Weights of a small transformer language model: 5.62M parameters, normalized queries and keys.
Each number is 128 + 32 x the weight over its row's rms, rounded and kept within 0 to 255. Layers, rows and columns count from 0. Numbers have three digits each. The size before them is the row's rms in percent of the matrix's.

# layer 3 attention query, 128x160, rms 0.233, rows 0-127, columns 0-39
080:148143141135052176137101100107125124050100073142065128149144120140157122115041128176161128141136110150100108157116099180
084:137112116202169146146162165086117173155165136136160118119139096097068190145129165099146077119147146133164123166135213173
086:098140160111127088139131203151070210119074167113092152138159159142111176097152137131151126151147087178122162153103167130
094:134105111164154155116090098107121139167158094111093061176104138079097159115085158085142113106114198190179132192132111144
075:161139177112140062128146178105066118151136160173102145118140157148183169135166095162146135116084127075151148136177065181
087:141112188160133042144151159121072129164122142162050112114092124134137184120082111064084093104095131180206136111152118152
079:143105084180103108157114121199120118135134103091119085179109108157134115183121123154133154135145112186144064115095152123
101:105109082135157146185093095107161201127168134097101158123152147145099123128154169148161107134100110163108136140106119127
083:139100165113134112066107100143130074101141145151148168177098150134134130125106108150110095099105110097127088155088128151
106:116179094171123134158040140137146123077133145116147178160102115127140127095139104074163111121103086133061088125128183162
104:127217124131068111127075108077177140137156119134144135119112141090135105122156155180150132101155148070085081144148126141
096:136148117133112176143169121141083064137096201103111158121170124179088087172116162155160115119156142108125151114108171147
102:089126131130147143105171093114087151142181170113104175130089126123096102144110130175080127134143084132155053134189113153
111:086069137122138197129117130073132164125162121167146185149150028119147160132088161126142180146140108088131159138112140176
101:121116100094157159083155085119121083159161120181080098157160100081079101091140147088128105153096165153114112133136107131
097:143099114171090127112160113150193140161062116107135185121135140112149131117145105098088067098095079132091166110130167112
104:154104150206141151134153179171107131095091159162116115132115127161139170067177121131112094115162117176185097118152138136
103:166103139114184109160164154148129175136070089121141150115070155177103144126109143168051119167144088111132101089103116116
136:130107149103133134152104118089121134118086136136109104180075156104093092115106142115105099066135129177157135153125119111
095:130137147115147129173124107162136107132094127154089160114098141115129136159158175164177119151112087098077102093098124102
106:099189118094065124085136128078130143090102111152127143163145157089144179083070175163142109141137120088097119131136094121
093:176184127131172104094143167202027136119135169121081126126088159190147155134136099116096143166104163125125119077129147140
104:086065084159139113108118125168145082145132125131175109144169145083117125141046108152122188125103128112082166110111088140
096:067114096100179141167099122128127176144122132168092166135191153126152113169045087129108153123112076151150134105131102152
106:155131108105217185123185103164143064119126144097121124155137187065120115116192166179180163118132120159157094118127146149
098:154059151129147118088158149100165180161136107187160116115135156186164090128109116122073119098092121157117149155096141140
138:123150123132103099127159092088137135124128153112161126104096129156151065127124101146129107175072068124100121093126162092
129:155196126097127095135105113127108087118093190119083160100143105145103162086141178168138156080126104136107106096131083176
122:115128182113112096123125132100131148114130068150159127088176153094152162204156142166150160112172137163152170128085085209
115:156184113150084154095108072142120164075180136155176121112153137148111141160114122147169100160092136150083051170174157111
103:103094150101111118110116053103097080114158091208141087127165080136138172106169142157129125144126157078118183131123076169
103:122109131089101134097153074146207147129113103195113098128153142140159165138167102110090141192102163198077127108157182083
066:129145145132123146177097116130116151156151113112102087113062142106097158178144160149187080142146082110122105129136186144
091:160116126087122113130210131130110142090122149104168148162204127135173126085110143119111118137050118150155161138077099080
083:135107114116168130066070160112123148135096169133160120130098144165145119162160119126121084110092161096149057121132103069
077:138130095205129170125141120106101116129131122162108106096115136145148164147106108124129115138152158116157172141218157148
086:172141110186080107161137116221116122122079094065155147186115102133136148126154172130103155126137088140113064155048175107
083:171141070190116114118139157158144111116130134107158169173092134125191119118166171138126089139098124106087142202117156131
076:066154154120178058103117180150056107127091180155067073201052122133100163132181115065091120131089119144103129115161131100
103:191070133064089117174060106127056187139126145127109141085162151134128106167131166116102148123188148221140211154108141112
091:135202119133098116107089140140122107139178082137096135104120153154020159125083127214097163124124157154174108178145049130
098:094103081086153064075137142129120134111105121161103120115127129154156083121168107151127153128157141163101145117129088118
084:089047131111178102097109099152182166101154131078175136082105148099094054108185153087140094155152079190078133120116205110
097:198150110060126110075113096076104101068131183132184111132121125108108123151123084024142117144107133121112103166095128165
097:102124163180089138112146137106107141159102105125129120077098119141129092167138099070116064115103116108115144185123110135
084:083113157163187196115180118136132124046175066092097175110095102115128119121148135154131141128134157131095112151134108167
100:096171154120162106139113181124133077067098092133125122119156085108151180099114161134139146090148097140159200094068078066
094:118109102120107118084130173154143124071141142157102121156127164144122146122118118122070152179042148108089184166137100133
101:141109169137151107075160144128094157151110072160130089086116121134134101127168166158128130195104168059167118116111139221
101:130139163126147106111136156085119144144132123218130120123154118200186105077148117138145117091169162158121128093099147135
110:138099141129082105093116134098081117077142140120086091107117134109086123122132161152078116137051137101119129140108156057
105:161185134126136122131202180157157084139179124114122155132041160142136086090147123136125109102084107111122087135119135162
103:172122121149131130078046126185129139142120122131103123097171037110110146125172100122151151197162132106115134129152071134
081:209136200089090106113171176102139159077093126104091094108153133149130189144112102182209194116134141145091113101192112141
108:135163109127094096112085112121132149129170090178036116158172134134189130102164127167120134155106142142096123101111129197
104:067072108172133132185141106164077139074131131116127154143182087170153091084135170170140096159121076123116162086132088145
093:131182141180086116152141175156076149162108137095145155109136137130138135104180147120172169139116131127100121082181073147
123:138145162128167080087122130115067082108170173167198160066116124167148082110105144078161136144080122104110110144125152166
098:101156124120116149128103179076070115122143119115111109156152157123114125133132089193113130155144121168168138104117115073
118:156139190134110135106058154153110092112158157111114146139115159171155136089114137105125143124159109099096169144144089204
105:085113130080171116078084139172135125105090134149144109142175134149134105083120094138172162179140139186111101133096107161
111:167161122145101104119149149149110156134153116186166146172094127168111089167176178113094134150071180140099128118157178121
109:181127077174052113102163087120138081143173141139149140086113140179034101126142087109070141190124132123074096141138109105
097:108126107088147165060128107153128124126115075146133109139149164059109138103140151105115124153164167103126100101158150159
092:155085128151119086069117078196137085089110156087147099123137090098204109115117090088086088146080132142129142155145158151
094:166144126143107163123171165077129051086165102184072129143134145165121168181079151117121160126128151159123131139106173116
102:143138098170096201147125119106159135156176097156122102117099162071150118174106228141113101148124077100150167133107066128
094:049070088158147131145155112134148192120097088098139043112170106097126168171153119125094128149163123091088141100096169146
086:148142106177069142102105131101116160172153105074117147114141129158121122162153148159086163129147123118122125183152166140
091:188114139154055144145168124050103141144077099152087136128129151115139118121109180131070123119108161060104123144162112153
075:134112084159126074125103088111096201075096059153096096147137046138145157114132149170132080117091128148170123180087108151
090:093090078110118106142156101121117119119109114058105160100142148121075138114085141154116130057079128157094171071171097117
091:117141111077112112081176099136107183139166152106150132140177160088120162186121091129142144095114102077089143162105123163
092:072141129103091105086166114105163145128123132135193129135128145170139081171112120161179173142123049130093151114170087093
086:161119140156151118184072073102148188135109094131049118138092162123109132190052126132099129176141164090121163121143112142
095:132138085123117093160149142108154166174130123156032126109137114087089155141153179150092156129136124092125168105186203096
096:137011108061114125094082142086129125118167131138110138150134169121068135178072085116111113085157136117105083164108138160
102:055118112193169133105136105156131150104140120175101091111143135092077125089109121128146132128188145157092144113118124116
087:090142166153088178149126113123119120110128187161108157106115153104194114156141188217164127130086177160102138092124144106
096:148144171098117118110125127110099059122118159149105149165152122124131143182144113132114161127138151083155160133136112184
103:080129130186145110142177058197089183141161093067103175112135127081076180116130141124115102140085156159127143105099088163
096:159124130121155140090125103140159116078111143150154132224110137110127136107135108108169082140144165073155134150158120149
137:136135155102180116136094127128095148151137136079100157129170065071094117134116171125095164114123124152117174104148141077
103:156133114086114129114133119109142174145137155124190141106156114148185168103159185160122105143128165099101109131148155148
095:103147154142146145098151109154115144148121098081155095133176127095093153117097122132174120150228173123112157138143127130
091:105116093139144106091123124161161169144139127169129126084141047132130155082120107095152171108153126143140092102132191150
113:098075132118171096114131084121081173146107144152142098106130144107135201147129119084115121062127154188098217181127109150
109:194070174083121084159169120168077144148113122087106101145144109108099154138118166135149190131112153117112174160126100100
095:179116149134174127182171106171127127126132061089095117107125122102092178099116149146133107155162084085110138097191105089
096:114093071127102045132140092086131131108133103167134111144112147156164117136116086141151047083100117138111106143133128163
113:138165085117130136134113140124122098099123210162094149116087151167168138104117072162179133150162141123158113106135078143
134:076134104132133182145156140144152161147160133105203167148163129131144216128121134135093108098085147130171191129123119059
107:123131112140095104159115123172138146177152152181146182155120148204117073192133184132131146107099142104106108088110155082
110:126162122214110170148120116133122094064155131125150163151131124119116086120115089116122153122068114071141156118123067062
095:144123118142111096141129166168143113085126100115126149120134135136212089182135154125073105167172098074065081102163113179
115:219123137077175110103128132129133170117107083151076077094147092106129141028123134137168101129147205101119109158106176187
091:115149147123154102169109112134091151173177140085111092102151104176112146130133142152138130184091099133101133167117153141
092:108100111164099195121075175077101107127123150057165141118134145071116188114106110087094131098131157094123089162120142104
099:147156123169103072150111136145164188085129141143128165074121197135081161124124107115128168182140133089133115085117126092
083:171111127132072121183105131117085135188114115087088077114169107154154182131102121127150148134127141162134139165144189137
096:121157079095116141120089134084121122105127128101141098126113111196087094129113091070139139166127099088078093157117096142
095:115087134153086151127071157165180165139218147112165111108123143179108160184089128146090110131112122161130141109127090147
091:110172192143139117139122133129085097120140105172134157133067105114123125136180147164119161103133111099148115099136158168
088:096141080172136085177141106054126087123121131153139109186106109137154130140148118112131124099097114144170087089114144116
090:118100099123164101132083140091052105127099182166114127098141198165129151131198111168110139096120172133166136123086148119
111:114112067084120170157130090067082131142160164137218186131146130154118168080065064136162160167112144132086115121160100137
079:149109157105144106083125100163132159109125112130131098173107108135089123144150146133111124146124124133171119116076168071
083:158115102126142148131141056193127130088130151107107136067143143123093118144073096093103122104116096190116122194152110161
097:085137099121088114029124126123136119148171092130126197097144157181175075173088143161133119102146139085138118084111066096
090:143140118131070198078196152104114129069176132110147146116096162109141117121118120141127111093093115154076080135169130146
104:125107218151143128086207121117113113147118161128163112137133189121071086098173123088067128084138174101124123184100110137
101:159120072075167165092119141118065159095107140167125119085126121163068081143131229121126112123175093112081146139112153170
110:085110107158006094142124087092138207055177129136129184108113139173106135132138110116168142131115136155097099169145118166
091:129163082108107132047202151148097102106117078150101141121119166150138085126202158198128130174142097097140165139157119150
107:120116111132121131194120058160145131166102080127145109136149065098112151125133163131075119119124122115104116149099098117
097:134149165103141127105126127145117127087082148104159162116085154163127116102131120128125177129173112173091160146098143137
099:102118114098134072096168182122077126202214178163109151132166180149192065122103130135171166147156120136120139102155102114
092:116153101177159092108118144116104102131111132136168085118144077116058146118140111089135103146092111142206139133122102129
127:156171146121147123074111106113168105059125157146150167082140152103176094125171134128164141100161146095145096166151140157
105:106149095091146103101125155067105099179127155112160144130097112091027126092147112113155124156135073171153112152094184109
105:176193107072179129091145153164138145119094172088136165137111155134136190106125115079077098127129040074075145088112159073
127:169079077140126152125163109077140140133165103186188150110092169104164160151111104195186095179111164140107093168140131173
105:133131155119176065121148187149129220126128140158128142104101081105106057196122225129128111109105081098141165108088056123
117:099104145086180130117143138149179156130086107088145061144117047068095172126135120138100089102130177106089119119152127111
110:124129111102145115128139076122117118131147117158064101132144117087143047113112128146128120174153065157103116113063112181
106:183132069051097088108177104149129132132087131137141079131086141137140110179109142185091182170096166114122068135145155167
099:157136068200146134090188065073145148145143179207146147140113195144124147110066115149127136179173167113092091138126122135
108:147120165091138107147112143091094113150172131130061070204146098114130132101099164149128095182141103127131087143155179160
# layer 3 attention key, 64x160, rms 0.219, rows 0-63, columns 0-39
103:105110106097144134180117109164178145037137099132124151121117117140124184111048063159152137092113127109115086145183155188
087:147148124120108119081078119161153094170104153128130158123046110203110187131203057160108086161101066122087107116113073149
095:078077155175186167094165120087093124100134150148119088142105138086141147199110090127154127104103106083080126144138110220
096:118186158173160136102146157171075104123106133102137156180148204042116103107106102100189191123105137151108113102191142138
100:156142070142133174130214161178064086144164120134154182144128166102138122122119088087217111130131166136128099118095185158
108:120105103116185135206075094126139149116090129084037109165085121114120144116177139099098163129147149139096149142119162104
089:116172193132172109121149177156086096183189165113130111066124142123182161155161135148180121143081154158087163148171162126
102:146149111119110112111140126144169118184115154159109111149167135144151068193126085103132096079165096137160121158150098127
104:107078103140158172098149145111098116101088139132150098100133087034215180106186065108157155135169153120106107168128119110
096:129132147152144125165111148124102148160128156133130071093115107130086127117197128218064068145139146105142064111171118108
090:153171173124068043086196157162152135199139071127147102129118114128089134154116117126077116109111096132123155165115156103
108:115089166155200101162171112151123152103118144141122109177120109131165178108146106185064120099117119211122167146118127088
101:162157152169137136120140088142099109115112116093145091089128059163130121129107094115185107175118178193116137184123150142
087:159153166126155099156127085074069132155167099145109138097165090154100106116120148140191129075120125095160128167108193134
099:092155137140084071157077106070116134117149178116125087125089129129176175128120087103183113209112106124108139137141080153
099:085141151110135139157171079144099141116203134120109085073159121224166146102107106140131141084203130091162059168140137095
110:108117106105107090110191168133177148155127144058144156161107169120133146172085138184130155105124120169128138137141097102
098:177130132152098139138125187071157112092134100161126120085164102126110175173105092115167120148128116073065121081124060109
098:094161100145132096125116132152088086144085115085145127066112145157178142155116080102119100126151138117123092100164172128
103:067093185162083180109102067129152121098144125154147164111155132089121135118085122126191075115136123098102130088193064134
095:116125175103089103058170093123082154146139134143132126107106099149063148155179138119128136093122114111119122091065104147
102:193171168114119133146120098089082110152189197091168124157185117137095119164142129187083105202143130159132111111107084105
101:140142145155132131182156092130099117139099125098163150125138117166122079134113120146144136174151136132099168051168158072
110:122069141173077149115041157116152173073093135144107153112101114136133152180082131095155168149121119160120072072104189189
099:137106141141095138067142160128139203131111110139116113145158146106141159121071125126095095102126142154141124149098114114
106:152140172163107111162168111138139207125142176100113082095094157120126107167153138152122082174105107054142124152128091129
099:195111161149154124108148088099094140148147140127149108139184165149096100141199123118155122108025109089126114119159118120
088:101154171115111151144115135162151134108081108156084060087105133103091155191122119135162192130083135086092132097130081113
104:119135130067114104084102045074168133129143084122087155163151141115072191099103110119117175177121072095111152145114077130
100:124109053180099140157143107160135156089142153071147118110212186126166127101116125132097104141124112158185094124120103143
098:137180073074160105136081100099171136109080063111101108154110147068146132071129162156129113152103120108111105183178209158
107:139115107138114104156160098109145133107115176130136157170070103139143204091117124089172147130122095115076129131086140096
093:160089118148035134113140213165155130174132144117198176128115152125178065159120123122135085152130147099134127127074129097
094:140126111172119113085117166121223092146169153136121122095111112133105077190104123180059076123165092149141175144094088108
095:162116094140125163122150160119127082206130112100168136095121108112137108083132121158098121131113106158082119089095124159
086:123178122181117146066130156184142086103181095178169112135096123071120110136146101157157141156126163127048077124159139161
094:182151157073113080055096124110146058193167194158150148061102123139112094135138087099123194150095114114127160137170062063
094:119124181150194085123152112105111139124070103135084068092122191154157134189121188139151178164139108158161148132138091134
094:182107089149136156171080102158113072173159092115076143135122158218084120111076143114163152102169151135151093098142195158
090:111099158116146129095154102143130125135116141132146108158062116116152143134124107137136129130067145098121206106080110094
092:154112121112110105138137161166134083094091150089120150105073107161209080090120095173111097108058130118088132150067085128
096:107148067151091138181154082153151167128085114119141164111184123163154188123047163160117100156168165108118150097124156174
101:119177147159138062071183134149079057153126088164162097071100190126157106150138116112160116087145082145137109144132126098
091:100133153054182169179151115105194150144099164117128107183117122080145197119106138164101119088161128094172133132132081109
097:179152117155117104111178130152132118135153169134104130132196139092155137160128085172203063144107140173090175126140156119
106:117126087213173126125069160152116118138161098107146142167090093110121150112092121090133130118130119097133172121135086115
104:107123122128189158104072127145106121137099165126096140180174127070134140157158113118146105064155162176157167124168137102
104:129137076108139156063148160106217105175112156087124151114181131143105116086089074113120119173094130096140109071127134143
103:161163147187151108171196122165128099130132151129149169102122102098144058171103122132164125176168096122161162132134145164
107:104093154168100083088152158071128155132157192109139109084095115147098094194085137134092086221120115124196138206098101075
108:161168192178119121102130132128081113121152223085109116147127132163125159121110122127146111124098141146136104167181117104
105:126127171108099111126131152094110114142159220158157151108127135127103108150126122149084125105129189107117129132126114097
109:175127090157133103080090092103146131114092090121130112066131120113093111153114143143110089139125167155079063144132134138
111:135140138134126083094209148111153135121160155076143105100098134185161118122110158125125114157162098084131125141120134150
101:116163130086177073128109113106077128109094088133196097093138071174097137095116110116110122125157195078105157159051177136
105:215134154129088151132087126119182137113117142188094172107146109109142088151091123127137188122174181120111094051159149134
100:126113170133069118083075118065116093169127117180111092077151131150120101130070105143113116171179142144096134146126161097
100:123126154191081152189096136068128148081099134033131069116167119087105144141153142112137092113131147113146099129129109156
099:086088117136107126153116105179103093133093118031104111133136113164173182109148131136092108187130115188136148138150119126
107:114120167139084137121133133107051077129087091225114127164108128081082161124116147095141123101155100152149089090163113176
112:166073162101108138106124125118115142098081137090128129170128159092091181157086115121087128132112183104074141133176128121
105:089113140131186127108135118062108126137126121133133071077149089131143118133188119045093114075145160179169173146104149085
101:143129142149113072145087141145129121107113107091179131083107091107143111109098118118109119115112075108139146144148077148
102:164089176070144115120121148084163185124148158172089124101125135084105096095123128139093148122185113131101112132187077143
# layer 3 attention value, 64x160, rms 0.19, rows 0-47, columns 0-39
100:104170128127177142127132141117148155141160131159106169115194136173133090093109128073170150095131143105178092168118152080
106:088112145095167164120101096150055173107095125162092116114154129165126153107115129053154097117124108134164099124115186094
104:116141103122150145128129093099168089180113144149137141122117121103142142100178116151115145094148107124173126102108125100
105:113142125118129123081127156112047160104093123101114114141114091130139128134156153118144131171171149087114102157123140104
109:203073164105147110134056142104106088086169137125159128133159107105101156151093171089074196141153096164137061176120091100
098:094118146131072156120070107147109216106121141112162140140157125092099127188132101145131121096062168125178223127114110092
104:155127154157074130127172115143133115082139177165123154118156067143185116184126148120144165163170143108051096128132105114
101:125111152160141143139136113100133109097132197132154117145109058176118147080159135146124183174131157130175125088130139124
096:104110132098167091123113178068141141133066170117167141136129121142132108093138181122131098093169106129104116144134099156
107:139151090140106077127153072095126102166140133134129116125137135141115141128119160124124112125120130082107134158133146137
094:129107142097095123125118171145093134187156134090075059122172168087105075110076174112124095120155121140130129117168104192
106:129100210126135104128129083116164199130153144117186122143167122098153136133080143169077158184097146187059148105062141128
099:154185118164078122148190150127093144148135128137149171116154128182158121098094126094120101098152064189164170135145157094
109:126142107074112124165167116172111114115088135191138121123154140110078090115145164122154126149104051110107153092072125075
094:088097125141058124124163133141137136118146160109084114119168075161142117085102144149057155113133100103113120165148105104
106:164148083115136110125175147134164125110165102143116072154064101112148166122127112122103119133105174130140202136176164126
101:069106139132107108123120110208067139138118132109146139142093117124189160129118123124173138130140075076085114130099146102
099:096080210109136161142053102153124122163154177081116220149092165125138163148092131064155140113117195126148169157112126141
098:125100137090102122131103099125167091102150121147127129149089152142174141096084130133125215122172124129094146115163147176
099:104151136152113137136183125141078183059109112140184203139176094112080029122214133127131132127114159087181081106101167109
112:154072139082118106139091108120113054103125212115105135123075137153172136155123112083107115067082165136097144177061087125
103:145120102152121118122133110147124091217126109109184143161109131115058147137106146142113137145100155077159142167131028101
111:143117134139179118117118116098097166103096127102113126144170132200078151120177151136112108139123096215186098111125208137
103:102111174117146085131076149125114157044122166131156126088069089124145100126126142179135127131131142105154101128105146144
105:087101147134101145149068161149125127165156161155143075134115150139154140134130127097152152130153083204117146069118094126
095:104107125164138125185175100147135072160136067098118108115160135106142147136111139151108104079060154129106070152159154118
094:099179133122158173146180161119145192094163118077150166125147187170101194107136117144137140133167199071108163145090134097
107:163103113077142120101110144100129112153147105182103091110147087083133156159108115088127070141167096095140080121099146169
093:128096084128098152110100132120106093078127148098103124101111137151153097168161073165123119149102100132146168098097081097
104:136124116145124131107131126101107102147059167143181142110145122137111097162072109111132143119157120173135098110076083102
101:138122089137139137116129154158123111169087069131132124165147162124178146134121170205179141101114205148138120084155157179
097:106192095138101138090147154128159122121136174078133173096147150149196136175177135079106119159095102147111147108102166089
097:160154140128115087120174142156143124105074118115070126105105116139093137096180090152148114147137123148175147091141111134
100:126114121086075117156116144161085108111086128172068118169142109085199122068111178144142111155126094116164064146137178105
100:165142177124091121140122126203133159114124094126131110124102136140112089132146184147137168125123205119125143139129101184
092:172094128156120172134118115129179126081186127115179122114105163126103143109103129196169173125128027154134108150111147142
099:139144149141126168093154187159097122092140085133150142187097123121145169139160110141115124120116144112195092204147136096
094:141181077176181134131154094046101171097093141114105155162089085130092132103129153106151114065067132132149129080143074133
094:149162123101117074132154113094137115133086130133092126133143109105163179112077148106122143098137148122117206122133121171
091:123089124161126174078147167048122157094072084154127134133128200126120057145112128133133153107073095176072162136084066162
090:105065100163145138134088121061105153073133150129186141115176131154138102095085143160087163107113137082120182137119133176
099:187112105096087119146100092149117201121119125202125174150138202138138176119082110117128102110111083119131124140077071135
096:130131079119114104103184145114132155109158111151075138160149152131160193116114171099140144111147137132179116086126174119
103:138169152095133155136081083070114095182109168154111145094129141101202050146140092113160158165135081121131126064195129121
091:161178163107122153118112119149158160127110138127160138123147236145137171188133159071138161159148117119084083139070146156
098:157072152089169089160144189124071119112113101146082144148127152182100128172079143101172092140118107132182140108170111131
097:086174128170111098089144122088115108161170176112149116180137183127108150098072085118139146079097049177064162112105140102
106:143150085117112110129054135151123115102106169111113174103138142159085140086155106083161114116138109140146075164150070096
# layer 3 attention output (transposed), 128x160, rms 0.198, rows 0-46,64-110, columns 0-39
093:143113135090192139147098144062115159109138173109123193133105162161132163197165129144100152110076123115130085120099108168
095:118057115096099174124124108154175115175150118112137158117203084096134123118121153125166092157188105092119095108214101149
088:110141153166085159168160089140120144148119041138166092181129118120142165079076152110108117162118144080147141133135120067
108:153165135133148170095133069125102134121114100099125175081121202114100094094047125137144210070078118147089147105105112111
100:146105109154110081107175102090148127123119072170103100095148136149152067202145114152189130127166138122117177082111129092
089:154123140047113142129165153115177075102142145120130104167146112115159132112152125087139062112148078155084111065123171127
092:135152142156058132130097157092159145129067161151119137169118128123171200103045113121107105044081121151174117101144124097
094:088125086091124140109112119183148118188119086157121180179196092117135091172132139095103117119124143191115094126103108131
092:138157129121077139135129148141129119168108061125077113088122136131131164183140109119140094185168119159110156111071182093
089:094176196125160120143103168079101081189130137136152189118129145097146121126085078110131129161054130137103077132114130149
094:122130079173104118083183140121144118115101150162124185129118101164183163091071104196108099190078121125157131126159137161
088:076084161146116174110089135110065092096126101147101139087112092104088179126141123126122123127094117088193141173133101160
099:089097135112137087124099106126108086159130134113108168139079155143089089196181110175138169141097147120154087111137141186
090:071073157162093106063137088106116138141149122136168094157201117152101127107148090164123186125123178132119117143178142140
090:156156121078141127117115135141132149079126206073161124080108140149109121129145114185208143126106160140202117103105168111
107:090136120086153148079115126155102132102119171077115138093180138110136115112133115154143122148144043125109110142109090113
086:124105142112100143114118117130127069118139115125089120065087127117126117098089168139126105164112160141172163102084162163
094:141136181180138118115176163141151080102167061082133097160140108120125114138206125136143124134139149155118118147134138101
101:162100150109158145143139174085111157107083136148120081162138148110123102190067090118207117101111145113130153158177134133
085:110105065197075194114118116080112116122111138129107131141148127141194149111148188111116138118143143081095153101081115148
095:141157100219118132120104129124110120122098107141126096151160134097080089120171176071115172220129200106163132123149161129
087:198072086111083163122091143143154135143098151179091071186153150074121093120148058099092110146188170148097198099108158133
098:074087081135080119059170155163138146128105112148065137089112152091133143186183147164183134105082193171141191132084094077
086:094102145067152091100163155090099132194139141172096075166117096165123087135117151112133138082128102166181153142144179157
091:090105055085127181105168115102151086180109065032136098142077105071112123108141065171096108063113147128127158129125128188
093:095079142143097109076081102110083149083120112146145118092108116139139103085150146083138122108156118117196110148127152129
086:106121147105137100089132140089100124099075148133167110166139137110179152132119156164142155116133090166185120147154113127
086:105109134128110142178096139099106169166038117124149146133127122120067129116141182112110117140095138127120111109130125106
089:150175125121127100056170127118137150101096141078168160123157098097138095129128162126132142128102147130141102187103102076
092:106090121105147101170134119121101139151154097142112107143148118132142102113124117082078154110120161173216151111138203121
091:181114062069134113119156117158067033121137119077181102099150157079114152152111187107160161140143083156120113125158075138
099:187111145102163120108141174092051134108135110095088058097168150070145134106132126125184165080104188054148184111110141164
081:092098103060144157137131158186079060111104102154097130071154138091154170194128137119148096168119117111108089091106098107
102:153170108209126131160116120141146124161185133114175155091092120164116104130111139167099167115179081158127131091097103133
092:091148123106119216200067160076139117146165124099121175145105159108107126182129159084104157145116060106125139126141143132
094:105108117101161092104120132130088185158125101123173066091128128128113148161103155111123145095153116107115131092105132072
099:144113146111118156093105144066046131177085112164166116108116144167086119130091118160119124102205124142105112076098091102
096:083131140070061107095141149093133094094145074088187117129155170137108132144113169119101102122106073148069121137144195157
098:111121134185081147173138074168169146132150121111151115129063156149122173163133100169090158099143089150140133084031177161
086:107109141106104078116180067103146145131170171109137085125114078137139167156125080145095105209132146153157111132157134125
091:159135118142104079130139153177092095179106114151150097120051139141094107113087123085176183113113120096099111095128134116
085:108091150153132138098090153137119125099104088128172114144164174027167099107150125128138132109090155166143135104156135118
095:095088094167111196164127111137131153115152152106114157080099101142113094134107108143153159132175155145098111143171157117
087:165123131130120125147113103108149090094130107099071113157152187191124185123114141203142159148127152144215153163146130097
082:109103153206146118150092134112111123075124081093095140154139053130141126089071078150175077148075156156109132144142100164
094:151156117114108131093123116137146184082110165121184204093115166079146142165178101133129156139118109144103089100131134085
090:194153173147163191121141067102202132106109153116184113145110149100119046139123116149122166090115185198109183120107107185
108:127124143110118121070191152209132130111104156137142092123143106118156154167123123156114146154175156117112174149123111123
111:162154139115154089205133165132171160115103158133149122190093137125138118119145144137110169086154158205136139117096164131
112:083117068128158081077088167118102087064121188108102105183134150156136074162156080098102140149113118134099111094173131198
112:163115104115118124134153228081169110147203170155158085175104077145105163121171187130120089101156089109155167121138102057
108:109160114098118157103085143150121083062115169059157175117080150143152161067127142118100121077143096200137093133171130161
103:140154112185126147228133142087084173179147103119112127100125176114130113181093100157121134110162146086194109205194075165
107:148154114101127108151214073153069119131178109075112067112058129150096154121168112156120142129115097153121167136075068144
107:122097142173128075154118103090092160157129116098121123113111153156140091068159135115129112119139108089063193110157137086
100:145089134131160108191104126091127132086172195153151138168139129133132130135130140116082105146129130098113126143187116165
114:177126084105125098056130103143136163028162116123154086089105125176144119184145126091137146133139103098148145123110108051
104:099112166079122114093134140091094118088166107108130098146135116139146079121194159128185087121136172131146109147073153080
111:173121076104107071121165160147154157150179148106110127151136120088125100156094164131093126106157141120103134090126152104
104:132142093096136151131100173134117180153145102151158118093176120148116154063118072053125129150059146116093089111123096141
115:170118130139113146192129182107110182113105140131101125094100089105161145119116143117173118108135072125128136157107081159
104:084098148193131138119155112072161123153120074198118110163160115109116095120123173089105127129127100105154125122128125140
103:106079111141172125100147133133141076148120101116128104132095163151104101155158163084112132127159141111153157120109113119
107:172154090173111085149135101121142208166095122134209139159134115094074133120177115116171139128122071179111138093169124112
105:105173074101096173146083108107115179142100133173145099115147147162111155086116132166088131180154143126171155080150184111
101:060142189143132111107113051116083173162118145154147120084166153104149140173200174122113149165131162109132098102062129108
111:134136129104173097115110160196119144158140080159076134134138123135083083156105107147107133141108085149119173141151080108
114:115106128119132102130100156124137132179133081110122166101068105169179096115072133203115089098147072144117094084171103170
105:059154113094121160173222099171181082127110084106119143106150108178148141141106168121115209104092068122130149071118138177
111:180202174131171174201131168101073113120145119135117142146163147125126118107096104091111150159160104138117114096163131159
111:171091147175133135187110138130084155071088121129117205116071141076155103140147111131110145195146146088082150163152133115
113:167149166123157088133147082169100151078134148173093128132137136145151132197061155142145100154078090100125139132121075113
110:126147140109174112143142170107126114211128126103167125159114147114162181144130086193135083148108155109129090102127129156
106:189127069148131147096126135167160165142197120111110149154111123142085111097116064132103105129136113106053148093161127106
119:096157119145156184096119054171116126111139129111128112114144127109192156090143046167129138083146161168177102095180215193
105:157122171151107135158119120105070145141126165200105130112123089103101130111137147103146098153076161132109144089142090116
108:074144142152099179101107159139159117132078147090127111164168102151148154111117180123184132139134091133100104168149066118
103:119170107130110166071116164102145184152115107177105191187096142160161134070163119100071027129109132078099116132109151086
102:125136105155078135142159134175149104148113189184121101137098125187124137122097111109096081169126122155143144131177110107
110:162105157172097114111141103139124130102159140137136126136114125111089054118121123179096207085143124168140179130125093154
101:151080129110161174122146115104115174112145159131080086093129192157123154138113123083159107112045148158105187123114126156
107:176136111140157053105171104198109125110138128186107085135163139103145103103104149098157087122138105103082126165126102121
103:149066138140160119106139090123095114110104112154146149143130113113182120066122026087107114143181186174111097121186105145
106:142146090164155109146139091161149131151144166117130178126130131079123154129173150096112147127041142137157162152173129142
096:157135146147137145105128175105157165157047164133106136092155121169146104155148121114195131197167120120111123124095114121
102:078102090103181100123120155087150148133098160157106152143088143086111110125108108076077109137123135076131117149130160107
099:159153142094132130098129136131118066222099142143118103089207131150159147106134152094154146128160157102141146135083143124
100:126161117100158169113077073133135121136185100105103141136123090138133127172158124161109114164158153152187106165161115076
114:112129127112095111199113117064204129141117193111045147118100171207085175129153094151176151128109146077093124157187143159
106:138126176139183102100096150130062119129100058128145101177175132121137106102178150137119086144101144123114139119080127121
109:139121143115170125097186169097134174146185108156096157111077109077136122092113124104132080103174079102084091109106147138
106:159166054119080140120209102148154107094109149124115129157096152102099188096145071075162136090131104157139116133189140110
100:111108157161134205130113153092123074162126114128082170080162085159115154083141135148114142161143138103120138155138173168
115:097043153136130048180139135106109147137149152182114127120195121143180201091128107163124091171174143067161154135166155120